python train.py --num_key_value_heads=1 --init_std_o=0.0 --optimizer="soap_variant" --beta2=0.99 --max_grad_norm=1.0 --final_lr_fraction=0.1 --max_steps=8167
Each number is 500 + 40 x the weight over its row's rms, rounded and kept within 0 to 999. Layers, rows and columns count from 0. Numbers have three digits each. The size before them is the row's rms in percent of the matrix's.

# gate: layer 2 MLP gate, 512x160, rms 0.138, rows 422-476, columns 0-79
# up: layer 2 MLP up, 512x160, rms 0.129, rows 422-475, columns 0-79
# down: layer 2 MLP down (transposed), 512x160, rms 0.115, rows 422-475, columns 0-79
gate422 089:518520555548513498517521552494552542539451497472417493511470489552535543461527532556549529505509524550542537532486525464558528457511497552574547565511511560581482497548485413565529445544533449508501498497440457468579504447508462518509498536
up422 089:473445578506504558525499530499532453480435464452482444565494519541511463489476536532441530476421596554460511524525523486548499518542468455475519530536435515584542498538448416551489424500522480526531496547426499464531553485519444476498545594
down422 094:487514526493501537521568464454587491490439495482437477569525558502495513457546477500502502482485527423579455495536519445502521500579431449541559499457480468585456585542565483527620449534522541568457506516512543544517508442488479553519433504
gate423 102:522565509472556526517494530503533499465520496469423452530498478509506490535428555457534519475493524465420470485520542429568543504523498547511546513425536556558499477503520468522456464472504555472540559470446480409570563559571545517484548456
up423 102:524520489493519540488546516433521509512487528461565473427457504520454435555542526500515485441496560505436519516521483509527542483539514510474571435464486519587483479522450510529464527493454459482519430464504537547456569514499553463508578493
down423 105:436473520491452410447437456508424509450508452507496491531526461527537523458477444567479508564517461509467507524464548458488467497441469530426454549514558489398467537546514495419510454516514495506549532558472505517501463483429491466471440558
gate424 107:533580494568495512443496448511446509542511518568490498508472518430572549490550475492528507483534538555498456486479445515495501480430577437513491457438536538532514538526488550491587553509494488517466434463485479489457535500513434528520468483
up424 099:464435436455504526508499488477427483453516465467457469531531523499454468488502499487487470449487582485420451537462574479509536582504546557511573575524496457523511469471574424514480520482463452502533513491542503475524478501531458396485498524
down424 099:503536507487459438560473491483501570441466502492500509486446484481483410393518558487524496484437577482499468483496520474469568521463500560526504433530507571521538518470582540487538537480454437455554490476470520540516499403520453505527474472
gate425 089:492496499559508524499521468524484433443577596478486530441505482435530535502532556523473498466516528546508552471534491529510538533495496450526527476484465462438451537514480530532415529480489497563455470447516504502486509485474489470512532460
up425 093:526426561488473556437521512512494534485530508484546504508489536427502543494490620494466531500516496543525555463524558564583498631497498543534491444548470454495469535508519516536469528605488442559448413443492458460500456498533533530410460498
down425 100:580476518523486531441494481524472529477467493561459561492488455496572453559543495539490467471481541488437542479573542507593472527484487517473507486516514534496454482495504510496521519535536553548512476490524509451431500519541456546453537552
gate426 104:500580480581582467476508509496426471404509462560549473493463495519449470443555497448460564508519545561544490494549448480473486460511483528478524511491490488489478501538441449536449472489542552484486462488513461518501544536494572438469553502
up426 098:459571551590619490538496411532491528461497470472544505511537504481429529508489518508411513550507547530465517452439468509469517509543497549521478505458490596447521483474516528538446515447560522547525494481523508482447522562515471488441530473
down426 098:431473446508433506503550472510534476522474519438402460459500465487495553518577522495543407515513491453485527532539501557544581468496525447481509485494476612551456508527502496494576454510472501513543524519503552458488421482510497549473471551
gate427 098:529476499535526533446500487520456561497442497481463527554442458554503485488517549457397514456438485549531504530448508503442514579530602560569552510459436499491457505446488497463431451441462506501476535490472427516478562607551467587520474500
up427 094:460492462524531490477490469495462513542491530502549511472561502525542469554484514534506544470534542511473509545582516458474541467550431445433469445499488456441607480566470450550510502502502535568489470559520468521519495427512509537509414464
down427 096:432461549470474478509487478508451522424507467454480478488500581541490481554543556511546484522464496489518527468481572506445459523487540540485524512482513529520502505519520513434453543563448529453557492503527565491572562554499515483479561475
gate428 123:468511537472526520518390539560514471550528530447475494602517465525478486513481491531440443478445525500559432566514471504512428502418441464503547423508509492434474418539447434501496524460512526505491533456536484524529559514499427478459496515
up428 115:613478490556503433496540434434521487477492503522505482445497518490462473455580544489486580473482539549449542358565482530421569484495502552454478536527569600570485564485558500525487512483472452471503426521496466452458483462525551508583533540
down428 102:448530487503461524487430505557509444452483571448455466532488523539495459436456474598473514509489452471564432540489490507518494491491474480548584453497471455360486481452435508459575513485512545477513500477431508546549525453502538495441469495
gate429 102:465598491529591547504494462523539426491459537556420458528530511477507442447525504510490538506474509523485478463518456457422431518502452469507539519495481461511473528584470432495469515464499452540439451514497475537538602509519533514440573427
up429 098:499476459559492430431481480518518546528514475518481525472450554433465479498511558493496511419457416496408500551460583451476508538511533577493421541517481512505493479501494481493510548526507562544473512499435432459490502470458588461460467486
down429 103:451515459495486571476531511485478445461505523538436496477464545492502445511504486462522483525452544500539503498490483514436497582534482405528556496476510407524478532527459493496456487479429474541519408517575521485499558511431535471441537520
gate430 101:533527486517556417504447537513526405502516473518457453568524484451489560476467514469538441486474457557512498566472495536441463516514486512487519550509425496475475522548476495424544572507563493477497494484468519518500469481433476442558510510
up430 102:507448459508537522462440478446519519496556571471562489458471583484507482516503508594485460467461441569453506473507496508482558469526497492530461515503538555480469533478530553476439551516498420504491426515496488466544413462472524554526499464
down430 102:560462514596480547524511512507525531497446474507520587515565465504486535486562436501505558500545510474593509522483571549518451497478576480441530505501480461426439468441519552513513530566492522517440528485525507517495566558448413494561485523
gate431 092:421542479533480520521496532565509475434443456534509554514496480531455449457514409527466445452454550437499436454544496529476564532475439546533531474461488471551536517489522474538530495495430532506512573461498479485528586546502517519490498477
up431 093:501561519497542530540508517520572569524525477513464497452482515567470492510500481538547488443539492483448554460484486475481507559499521423566473432469457523508441569470447541458527541579516512501523533587488576519453484509504552559421574497
down431 097:470522483539464468521538518477529550496411520497542526644456503553522507455494398539514489524454436458492514496471493526495553486486446482508525486514465465516506469483499488546480471512448559455490448468464475505457498586402546430486504527
gate432 111:540511535462626574483508531439476497482493486505516501508553466528493469472511494457479486556526451553485527578486521476510475525540549510584515509535507520540440472498636454468503564510492481497460577498490477570527528482519483510493486515
up432 117:473489539555431455554484451474497468520509517551540525451426494455530510453520455523516557466499581437460517412502455488414500470502402537568492521510523521508477499540427503566527508528446527484497507508470490508551494565448506472528422483
down432 107:475500534550604538560585504534472487498471511521489525569481534547485456536461571460507417572509449549507450527505599459455492498492563498465469493570493414540500458459557505475508542454519585462516530464483504527461506448503398553479546551
gate433 110:568471566547467489516526540495519476505476500488510529495484524466541543472466498472483467435483531551536577505495427577484539530530476408567479465450535516472524480512476446501378458483481491565571537535472525453438474516420589503487484482
up433 117:424448402477458518551476486494587465529496485564505511502587532457461489477510511532541508489503560489498472446478471551498456514464492492473473486514506465492541477538535494558596482507462528406515439482565471535483517396523550469526503541
down433 106:479541467571479425510499514520465531487560432464476494515474478410521473451538541452513542432488505477505485561405491454427543504526471450573532557457513517459450496467475532466624498522517488436526508541476485444518456461493539463476463495
gate434 088:529435588528454525550524476594546518536463507519531545470526486491478518537549485480504536476509512535484498568452497490462476488489512561491510518491505539501497546488460474461560459527462552490505528520473465489540540483468521525472529493
up434 093:475564496435551466481486448433492498461470514460471474538498459499534481459451488525470492475489532474538492422456573559538553491490531498492535470472478459517507481521509490502507480464474457581507475497527473517522488493556486477504436467
down434 101:524507448513534439429541508456439493486484559450528502522526521524564498483449593533540495506474516484526473467493493549528594526478483487505580469481484489494506470554475504453545524587502430519492462510593486514546512579479533481615472546
gate435 105:492499583490434514540516471477494448445483555424501448500512479432530569449544473487507438456505598544518511508464538584517498501439563514496488572522460497530525575493518543507561537529547483516478513462481501517459556505497550532487500557
up435 111:477482539492478527506486502532520428501444516440469463483496495467498537426500506525490468513482550499551516497463486593509528501412491485420522542467449513515515547503539494600511513482531526545522512475481508523417505476475537511521552568
down435 108:505457467455542500514387485472583549517531500479497465487597487498457521531478503507433527484509482481463541432472489468413489431475406531477491417510466475534596499508528478498541549486493520542532551560502502544515450530565521468550473453
gate436 093:560506443452528467549414500471578503523529517433497473470518469553554566503463516493501488495501556498559501536491553482502504476536503568473455574524428523527458502455553453488435458448499440557388484559484460480535514467567572475463448515
up436 092:552491460537610520502524535449547564560511520497544505449485510582514443492583484434560475464530537516580517463493478550502548528451469470460493496516506384512519477471571518447487487489517498483469485503439499481532503473493482499478430599
down436 103:484428494483497442405460562534536463514435487489462500441458450478535520429471484462423549483545431526497427501540511427479523498476476557508508470455507498470494514491535467512530512530393492547532440451546476544446520486501510494467571473
gate437 091:501482459485460420536529469499546494475449531529534524519544457535527533502440510522431508513576530488536524546531530541493429497548480433582426517514496490540541538439556520578563573559509540471452577476512500564502538500514521482527499541
up437 097:520517423545461553473512459488531466521495445429501577486556480572423432447554522516488480474501502510464545430387535438506514457472476471561537519571487406535490530508516547611528519536448508443492522529552560495489541506521475485515477487
down437 093:517567490502555480495450473437522559473443534572481421514413511494487508486518447485560451520553509570597512519493482519514459552565496558524517487493541543485549492435541533511485473491501501515498546415423529509501511497496496551435538490
gate438 114:476483456443492470538505514548470468407457566519525436480544458471488479485508486454544435458508426566523495450522416519512519516568499514464498551555507603514557504523509567560521539520488484460553512539547485467514591519465569478439526518
up438 120:466472491506493590481529530529465531441498488573479449449511509477513428478464488530524537541536442548457489530463477521445553563552481506479551505551525498568513499487453464502406512468500565478561481509477578505523493477454521555532550393
down438 111:435527511523469424517573502468492505475527501559497497443540538509503516529509524525416556428503510503511454515554458479434512457479535525498504499464501503479457458474503496546571549540544531490484509558485397531517432507480573458510426613
gate439 119:563540436507496566530436542509556534485519488497485501485549417473498505473548490421451474451532548521552564526483550473486553433464448494472512468449460466500519490542610533466513499442464486553525513545465495545543493532473482468552530516
up439 104:453512496497486536471587508503529553510564476526493529525520506526533487470408532581516535494535504445455534529540521498574483517512560572566593456476559511487508475492470461464507480523537527395577549532540530585486527528512491500484546515
down439 103:476437548496491363487498495535419451490468505483469488510497534530451515500473500486540506557484441423464408480440547457481482545485425510471544536510511528477527468501479520533447510421488521563514480541556522419455528482472546545490491547
gate440 106:539554453463503477538553455506461468478469496485538461481514510512503508491534559493413475503573578546501532483515551498483470414583519471465579520472490434452520441518490473529525457527472503539574544429535523513594509510522474469537498510
up440 105:519506506565493482482424419444542421379506506487510519497468505535474512450531512509549489502500482541542459499502520537486567427483540510472524517515500511449463509547479476459548463470559536483579435504532477533536468520479501519588507514
down440 098:528492451547518514518567504553470557545471480506451528538514530550486504498479452515436463456467539566437427479449469490411442537504480428503431515428522426528472436511437491507537500510492483547480505454566538581478479438451519512536551457
gate441 112:502510451483538519563484498493525479583592489500502483543455483482481480470494512498529480497512536503497565525506496435479477398518472487443538441455486475477433496454492414532482556517434538468455475497466555470511514589454485445479574552
up441 098:529564519518509522507496497532421472568534450543537481492555515485508492475494487556484525568503435497517556490485547553529463468462552459520481455547434421508481537455507486533522588502526451431435529469451501460482498548524498489475511578
down441 096:469508472443480623550513527476525594483464508513517589574515474605515498529441526520499497485467555478437482492498476505489536487500488505545528549504538540454421466465517519508487454486556513454476466506402537527569547516518558496543505440
gate442 103:560471509522512479562481530512470529485510471529545541475508510532442513479525483460407552567513463495491459475557574555504455505510470487469437506605514510521531438467470521442531509442443467421444456470465486474485570495496478493488457593
up442 098:487466409452438583494549482408513479452458477408523434468467452487570490553506473532573498522536457510555540483484453545527563470516520442549511478522504470410467577522483556543482458562549449536547470477520524526524463525494545508542529492
down442 098:549555504491479482528537534523574550493474464404537535499495561523536486483549483537483536544504431505495491520545548499534492566522463495500470576532550504501442526526474526567487557467523478430525479459507443483510504510479491488434554541
gate443 100:459511481566499495464528485514424530419542517523421518476522574544515468588548523535444544504485473459557514504562546485540548510544514603519506512461527525518410488480557464455482504539503444580498526531532474457506577487456449528472593502
up443 094:489444540523504525550493501459526504485504497469495462462494507500503471498506534520433513582516462500521424526498490542473513505476464482530514436578499425448546450451500485527425567492496606587516594466515546493552433504503482518524461479
down443 095:504520492592510414506475482556475525500517486477416408486486514506512416542497444561527505509514531495403584436550487468504525504509467558449400476508488507482487492521522520517501497461529463488544511482502549526446610557500443492493499476
gate444 090:495504471507477484484523548428483538484520531572504508495472486528506436552522500505457432498521493555523468527473470524497436439583505515474578539458499559493541537485451496452497512529485467408479479490555440511541532495511535493515493529
up444 099:477480487512550514453464459482444462423489571444494468506576479537553577463505492473383503476447476480544427459456527448506486496508487521464518511526518554500487491464502518524467517499528492521481503546499470587462477472492452455497479524
down444 099:474552540473505508534523455509506455451486398525530546454476492459441509509488528485488485442531488527474514486469445537503482468492588482554551564464546508509505456463494454477510513470494535500478424493487508555526563484432496475430533568
gate445 101:524506525452513520508592511471547515483553465464520484507515469443555521519461495543553484510498514536523505523551561404538483472431521506434469478463552511531505452451465449492478478496451482471497548519579476515457515469487506573472493623
up445 093:503489547519425533568562495533539483428567547545576530543516478489629483506481515493514418535474510500576473496492448372488447525481440532479529493436458481530471528423462478562467437532532510502493512493529539466469483499542486507463555508
down445 099:478497470554472496471470470549505512484439458473447492587488491504506494545451495516500474423520470501485464453519461577515544484556496543495486527565464451455490531465466574449482544554539507470467518459505522545541471454519552483456470450
gate446 089:601540445536456466549546484476539409471480472426494489483507505477545548477464489482529461470513500472601467477487500495490554478432565513541514499586508464459568421516551532456483545500540448446526555484571484395481544501437480520559477535
up446 089:484523464504549484518483515487538499531450589452499530491446507463438481499513482509511542500509489523473467489445538558442468469555390474485483537563548457503566455480523509587611602491450485559511506493438561410447510538479480574500518537
down446 092:487409475450510572496487528448527535485437478504500619511483488479499538545444491420473541526505552466402497520479446406545467561504497505472483501485610506437458491503508475488490556432501541490475449506475540482491486498448496442452532509
gate447 087:534479568474459411501488532448519469480436552476473521512488508551441510535489476460548498521553433496509438518517479536561509567536489576555565526474463493515462526495468457448550444519467504527512456504511490495533466494503493528469488468
up447 080:452518401494517609497526533520468524518577449543512466445513507444500445497525562516461485509471601514470461490474490458492536496454544458474527514482511487493499437453535494523475504514537474495501538508532520513444511526510496454457460594
down447 090:499485444542500507482449504550516549536522464531479490481471525477545479495477505526525497504445536483479546490450524468483424495516494504488460497459516556495559559431509450520505528512526529477475479532519478469518564498471478435579447543
gate448 106:496516478498486439486503478511529533517500439466579497516437483385540521449494525446511511430468488456433454443398491481454490471516506552598505482483555479489473470448489487533559492533514491467475466452537426478532403546551479491485496506
up448 100:488507483506484539447505458493477494548477537481424458523507531451520532520446546500566491520553545539516507509513407468507476461478601509472543485531558478454388573456564478483461512481451479496465515494518509495484531466485489485449553400
down448 100:559471456514559467518473549489440515520516511453498526551566539546475501506550505476576586566472547544536569509523496545514543537530479532520556496508389521559491504534493504506451462443581468477533516547507539511498550458453486477501558474
gate449 105:543458494408533548564435474520523513502503540482526455501546492470591574573454448513493445480470478506528502525491522445540492461535475492490427542465495468486541493524478481447423562519497505460483483486538543543512505504465471516555491533
up449 098:574424516500546552502415453452549529481482542499475508499514446476436459496453463470517521489522482510449571526558412443523497384521507493510453504479521504478583460523524503442490477549462513496459474470509621504505492517468452544514488491
down449 099:514585463565451452501548482542560553541518561484483505546484521491489530514486567502521505491547516499525523503516478477467497581486464473456442539496427579469456482500516492546503463484498500387535568542524448457532505548436549512512469490
gate450 103:511479513527471592583474413504471612457458506457530507500544458504486502436548465463490513571548549510468499451447460539529569542500520574501529489506497499504480492453531401479431472471465562514588495524480466516451535564531540551479535580
up450 103:440511489442515423433473510513512518582472547507458488505447558510522507548456486543468537516458489471462498581526470511548420463459445531465481472516464515529483493493435549476528476554514404522461497480503520535464471552414453436531499471
down450 104:425489496546440510543508473505506491521529421495471572544506424464526483511500522467468492560534526465477456467509548499536583498529405531526510447526536492464465530497493402462452572476517468494475524476548532517408541492514583605470484535
gate451 103:498476521527535549488530605537520560496543539503506495538518476469497534456506514521526513452545518431506527455514484591542467534543453520489490469421445541486513439426515510528554503519472573501490507486516441497491547586548486497415462605
up451 103:414535559441531484480460499457407498472505467515464479516529491439477598497539513505449487507511546496523463541460495493465491518493507507485543484575484510494545468446513516471482465545507527526503534530535568476576549467477555503508462467
down451 101:574483436580520537538535509556564492446536492507470475403485497526562467462492482443500519466555442464509553407484469493552517529547527483530526530460522500522442483514501540501464491466522458497471459470499485522401476525492471509508469533
gate452 101:482579458441481484440479524514529579497486495464471456604491490544477557489524475443489499458458600549509532488555533601491518461424468544535573506432467564541556533498542477557473496496580483508478447545545452482501461571554444480481462433
up452 102:472573483454537540468480525513567492423466503510458460538431502552388486502475460487458570418501568581459538468529542500462511417454502550408493475442461506541523511484492511468498551507473519508497532524483489509473452583580494479512502504
down452 103:599406454582502501534574486482519541561552480542544509504467503536569496472540523523453454506508495468461507478476529454504481514527549519525429531492538470490533514524537516612491461508521452512536465525420520442460509524506438476556414395
gate453 097:593593511497554490520534416531514495477473517519528508496531533505549518428503536480491497496493496479576535493496549495494486548554539507485487523518532490490535540595461499520548496452513471454448457448475479534516466452473487474510489486
up453 099:489488529457453485508551576527548517518497482474491536479581460533499434502508482520466454512503456524489468462502482518510470426402456493494485506446489502570488432470547507508503500480461521506474489489539483508489460567528481454486515448
down453 097:504501506527450489479468520531513541486501490482533405585477493499488458490511479469518538499521473538549488514439439536460493460489503471444527484572426548507531493523527503505423532499493485472466539504467488549536550504441525515479483476
gate454 100:499460553463548459447468437469461496495468469506512484498481540536462599537455400525470479473501481436534481505462511477456430549510564436504427391548542503504511509480499486479584542512545488402486456495534523478455485553471545506488497490
up454 103:481476520471487565536583542597469496503529474507467483533490446536483360539508486525503561450532515520528499480505514536496466532527468573446494489619518461495508440510519486450499415485539583470490516502465476482503484480444455484509442515
down454 098:508498515436511501522513466588457493537466499461528484575507441506504424535455512487483510377512463486499468504463521555476566555552585545478443547621467499481480456510485550433483461510559538442495533548505570525463443542466460470473488573
gate455 096:522499501516473495485447520466492498493488493456462467550525505490498436498533485448523448471509534481544514483522449458484480472453491575575514481523537606530486427409458513525504514522502552500548463510447448535528514564541525522527523537
up455 090:458463506498493525489502489539458542517499488597506544486544490493493568461487524463479501500532478540458440545444533526540529515544504441518506582488457446527515548611547483486493495498556477518474547513558508498451504457491451517477514503
down455 092:526548545395517510506550451484527506510485450461503536523499558525447584488474489466509467472496497484514491428467511565540482555467493519521526524463445567510528484476553472495465537569482430502479447454499510460484531479502508487510482546
gate456 099:512471496437516442463455490550537519492510525512501539509498496529491487489553508585427466568538467528508511545506461470582487454473422473552505554467573507506493485518490514400467502504467499492489459510547507467573548496469520520519483523
up456 105:485508456511599489533473538534496545544499526492467451475503523475467572473503518445477503438497543528476518488491507425436547425522516535530505443469497507504458452524520484528519543438470516568440545525580477548441485509514522516436463486
down456 102:501492511495540485464528504478412530481492446447488516468480466465607441555427544451437562486534437445529493536501520508526384516498481464433494512513404547533484463529499533505474507543508503472532467541503552492476514478545446502438492470
gate457 087:474548498520547427529479388472475472530442504506533524497512482478479528508553484491537494528440475517447473533543510539539451441504466497520523413515456465511428471494450545519462433464520428509477505486539454516496460547421442471547524422
up457 086:490443429489568482546383471488474526504536495547478560548541514463448519514447531476505468479511544521532534565540508515555518502482476489435435442496465436504449571480456523531551478441517487476467479502490469519390483504502527544487507406
down457 094:534510547513443548463456511475548540421389489493503460480483485516488424568471503497551510459462511517546513541449517512476511509461444445498528519489456474558485405425515509452521485492526532574488543548422462496529576511525478419425499492
gate458 099:490448454449537474491528564503491448425442549521435506520632485556465517470449475548513504514484494482555484526498488532511487502559436431516514579486467495534524455489497414500507560491541546540498496515584520474539538481484481521544466576
up458 096:475426486558473498482484557535472434493515487515519528504518567441570552553494499504480518445457454451461533562481467513518512485396485560492509517520525482464609482472538508522499547563566519558539450501518479557543499484492474514513506551
down458 097:492546519493549556506465483492514506438454502377474503520485477535571505480494534503469552466516533529502472452575506530461522463586531487470507534487507474535416470501425526561500493482479474403518419498443425558503461497485515435495488503
gate459 101:424476544497498474471480543515567531506487535442541494523541533474479484512506487505488551440556451487483486465484519511505501522497494480512414502475483504492516492454553441486487486488434595530504448540508445477574496618528456602523528523
up459 097:520529473479567445526472480563472442490413479541450428408574510496481491519474478441493464532490541553452527480517447536514486497472564456504557510513520485475471459509564567514462516528500430459540516497532520518438559458460501388515553508
down459 099:509580459513464561424537549464430426527481474462520521449510493476495514537538480548474483431545535487591441522497460461533537498561542534552403491476519569467515456384432464519471488440505555494492481520517460492528566454501482496514534502
gate460 107:497509550564473566522460459539465474518465570484509496587511517500548507530499465440482499507435503455484460506480482537478416487466568475550495542511549565490490502453476479502491494527570513495500558544531376494501493458405481497519535497
up460 104:509544484456508448398566482539508528477575483517514458429504464520429475478497517528474485531534493455476491497494459463538495440580461617522515482508463475493604550567478501490568509505458498431456494423524562501521462534510526522459495493
down460 102:456470514446474616514520484453421459539468449457547483517528513557477498495524556567445538465552496561564489518421469497554591516509502526482468528481487516518510474495493552479466458540455436436464523457515530477585490515480434503512451420
gate461 105:494526520470499482470548513456528493468506488451493530557516392488470500491479451530510546489517471570469554535519593541564494538527486494514473512500469520506515425436583417472514468510479535444559484532425460521600468535554570501432542526
up461 099:515454463515490564501427512482422503475565437532408516468530597528494546499493511546497427518477520473516470518544521466482525460535517551439490516531568504453528516538495486435461483502519438485486440508575511487489532470484518520558459499
down461 106:505567503485519444423549487487534525485455465522525462483503494504536526558543490479524546487487582516484583520455482528437492471463455500488400444469472581461477476559543483497488480469476526504509535427518520500513404451445535496472544543
gate462 101:484545455557541456506505502510461593544451504491464567528441515502505469519429459434438588446504453453480502515457536511441521547499534427499518448542517448571509569524527470493473548533482439505510571424481549475517451522501481558414489437
up462 101:521535489488477478572422577421468519502441521542419556528528511541439472501474471521444517464488525440546515484523469492467515513508517481504469449466535496555522553484471549497440561559508491512496566437460598482462530506507494525414489466
down462 101:526467464529500431451436504449559551498421459563545511441525514502544530501557491501448449541442518486493453464485513535430465436483454484456458548525584519499479539532535490580457502482448495525568460481493509550496468510523438551494455491
gate463 091:493463478465519417501503472515523496503479478471472544499466478489557451576499497523429462499591503484509514524528544506531523453601487493501557532475503440440531545591518523489544563507457527495486453553505466461547468513459451475482457497
up463 094:505531551461507525447498461477509494487568460459428567474482503465498458443528506472463512537488483488511486454515550535490500486473480565513462516546484519529490440420487450486508466431546501470543547481520424535502473560477523571491520544
down463 100:491490547506559510423467544553512644448571470520469499451477462494552478502489444534551544476470565549539501453531524544468460488483490554455481582528532473564500488457501431511528490463529528544475502523453496480495497499469532575517556502
gate464 103:500493435499512556478492405491465526468531500509538503465513459530462551499437425497517555523498473498482548522479498472543567526500504465583472512518536392464547494526414546548571543481525499544569498519543459543490479537500507471459505505
up464 101:504507540437418516477514573463505522468504475510572450487397506503520385505490469479504481450548466532504430491572567488497478504527559521462496518514480515509500561483502516444439494447495532499459465490492522456496565529552519479555522550
down464 099:542570482449525486442503486506482521528500519520545483442453546562496496538482600424542547453553520505545477553532513573500447462516474581429499541499434564486496500548570527476502570534502550521430545503567519499543577518474539457511523490
gate465 104:542565427465451545459480465564519513489499495454521459448494509529453526504475506503454490545510556483504548540491489473497449510455445472537552507478546519522451372465424484529481533477493502547503571523554485505471457456461450553558512448
up465 116:484554403467492500519517529583461525515437501472537467488451549516475493478468507519503498511562474458490511494497534479506497528511443476434491536489565487498501499495493528513471546510502469528470558549543521506541462430439445587580465548
down465 100:546406589486469503531473514460488465499569498503479542467464451457490464568516477441546490503488487497509458481462489520534487496518564519504518481559449473505504512494566515530477428476551499481499465481526487537523545458498574438362562491
gate466 096:436480485502461515538530477476510441555389515474518463489570512554515489420495517452534427526567486546499498510544492598515506477528523512458531529490550498494493480447556447530455513521456490501513500506542514526552458448451473515564470542
up466 098:497499469567493516480544456459519424532496517481471504438546477560478493447506487479528523511499525516520479487496498534447471489493508512458495513515484465477470442426590491546454487511516408504470489441483503521587476404506526493609498512
down466 101:567449552547502462518473510469465501458506540485502542530475527508510523568475509496451515507530512449470448474533476478463528498493519506516511454523535427538490502577433472514555453450486550512466523544460576446424518535437486491445584502
gate467 090:489540539404470569504540572504574525499523569472519507465460494540539477497531458502475501556537514483522514491460583547510441473497578461540513519493428433509515533430510540524452531460533578551497626547502473534469510542520507461504530514
up467 099:467522425572516504507524493524456493559528407510467522518530532451459505508471508519467489502414490519466507473498454513592425570489471471512441528424471461543466496561463521512477500539508436420472443476512499496496476488466555535494492525
down467 104:511440502439438498476518511438524503491517591528518545515525523544494470558537536471586520467541551495491476521546569533494493488516505529564583472559504561497446514539509547504495478397490562545458613480472540489482471497520501504500500474
gate468 116:487517535520509522488521484464434458483505514513456551494488436496528457528490451574553453481461569561484377478449476584538530539465460550506517471489500446514548554420451548454506477478456572448513508533525497555500537510493515542497533521
up468 102:499532439451521541542467588512456553542457522492542501572550498599528472434461468515523550543519475519515487563479523478527381566527470456437491438480520461517532413531474428519467488539497449554548459518492503576552502516461495534488545478
down468 102:468440552516504497464547512497516471478618464543430439525466559487457468524505530412480499461534547450456552564490467495464481519463557511495478502508509564430498555517466508487531571452575435484464521438532521537495486485502443471522507547
gate469 095:423503527549614508525560560519446431501482517535531495511499442525499500430492483480546487500602473547457493481466498449467500575548616513554502502441440504498514473559584466492503574512528494479469483490537535548537613460509396467453576480
up469 102:491537433449584497515515524494425486496589522542502536501482517471490451449521513440550440474517474526552499443416518513501517509561566518494508505506462524552492509570525473480462482610486488473544514508513510457501525563468467501426459514
down469 100:534459453522419483424533419505469486488401468487438473456525475546449508527498468531569588462496504494536498472526532435439495515499485431480505499457559452445526530496561501580451498443552501499486503537514467484463441477497564534532476513
gate470 106:587589488516515470526509464458493435532460460441498563587475484444529543478479467493527544461475504535484441547480553527507509549507501537525447423491481479527518492564502497492546423493525443474594502474481505531526433443434504454577569475
up470 103:399532486503500547514518481548496524530506505533490475495525503499485464489471609526516557440540457515495502486416503571549481474482462494550457534481477509496496385483471506540480485512523605465439491565550536512517533568492510494390518516
down470 098:490492504513442494465531494541466506545592491525500445535490577562477495503530521460522464475488473485545513414513448503471499443452515458488528531496564501516546541432530558440425487492513534550507544474505532533501574558481529515523487547
gate471 109:542446557455462463522501468528480535551558553468513457495570537468537513507511524559507471427492480531505481552427493521526536527569527459504432575511550507525515504501490547484527507488490463526508428565426551521428478521490521529524530569
up471 106:542465544437527448507498512497498516527592465526526439430478501466558524476456476517512519453512531522482458495459558519542488420514481476448493558567488457527515451579486528491543491488416478446507472516497495541405460496505538461486449507
down471 114:471516566470556476512449485476506537509559517444524459503495453517522506560532540542508549445514477509487521490515537433601553544418421547506431515569481465445517423450589456493495550504502511501519518481478474511451486481495572477507433505
gate472 095:455524502527487471484455447568475494524503547560442497516552533445524527489552527447527470439436528508499410537501484528471442485500508471588570510511568496485495452513529529543544513479456525488515493576525553534538430509488482515460507524
up472 097:489425486502522512446475470485452478554500510511515533510541450529514475447464553461433553519587484442527407538484522434471515530514482533483551568481489463457476492530507515472419556526471505489477513434583521493467520536566564482457491437
down472 101:516511504556463564559401440544449428489482507497430489587492537488440502510437518520513510469486533472562459526458507466472475436480444571470466503427433451441537540503510537517503502546409523528538475488464441560494561470465533544449522461
gate473 096:454577476559524533456553436501470542509515465534468497578546511486519478532533500482489560477532524516541510585526427498458446454512469485531540507516568505493485548476546454445484418472500478514498513491502536497531480501464514477438479419
up473 093:462510510478526471537444430515496490500510462441464482468528481519529497570568575534484489515473481470403423476496495449520517506507468550513532558507479483493487516526483541467480512473468488480505486499469508517516486426551540485545579451
down473 100:547533475499463540562533538523520493498459411508429486507514514537469463503562518515463559475427589540489490538479526477459449457537526534561548502501539532506486471514413478554496442502531490422470550461448554521447482451464475475447476467
gate474 091:535493509495537482511474433523463486494527568524525517455508502560492513499446484525441506516532499443444542421454538476480438500497542504496482528470526464465504464552500464554457546474455482526530527455502473458492490482481484594517485514
up474 090:533500515413509504523480493490506465438461490552498494552501542486516504505492484518457468476479538491508536444520560522598527546491497569492499519393552531473472481447541507471485505453505487515468482488448504411555482433530552525512493520
down474 095:511513429442523448513488527490452500570494481559503488471480440546524554554523472512412529648524470515466563519404485465516513485516464522506441499524451507508471420475501466564476467484446465456468470494508452512507445504519459502525480463
gate475 100:562498483493480513518491491452445520502518522532530488505507496469512467428539483521499521498395490539502494484513445510488495510465423481527569556442479595506433497482489491456467479548524478462497485581559530447448572537459545473577455483
up475 107:470473544493496512484522496433490425507458500566468512475456467556535581489546444489498533448493448488507442476565475528509519471493386457508466503549558475520462563495461496407520533469518515501550543547512476493481476541468555505472494523
down475 109:541517467416502541503488491509471535542493469520575469469446519482526487533541516507534510492408447420498525507478467463496469520402431521478488471455483509508466507466524495539435467513489550485491525562442532498494542525485500397555583558
gate476 105:492490530434582537537526455467492548448497511466502481520517481515565515581481457536518533524524543487497582453500545502540451466531495483518516580501499482512485521586490482531540503466501474509483543494512477483519527542435479533470551527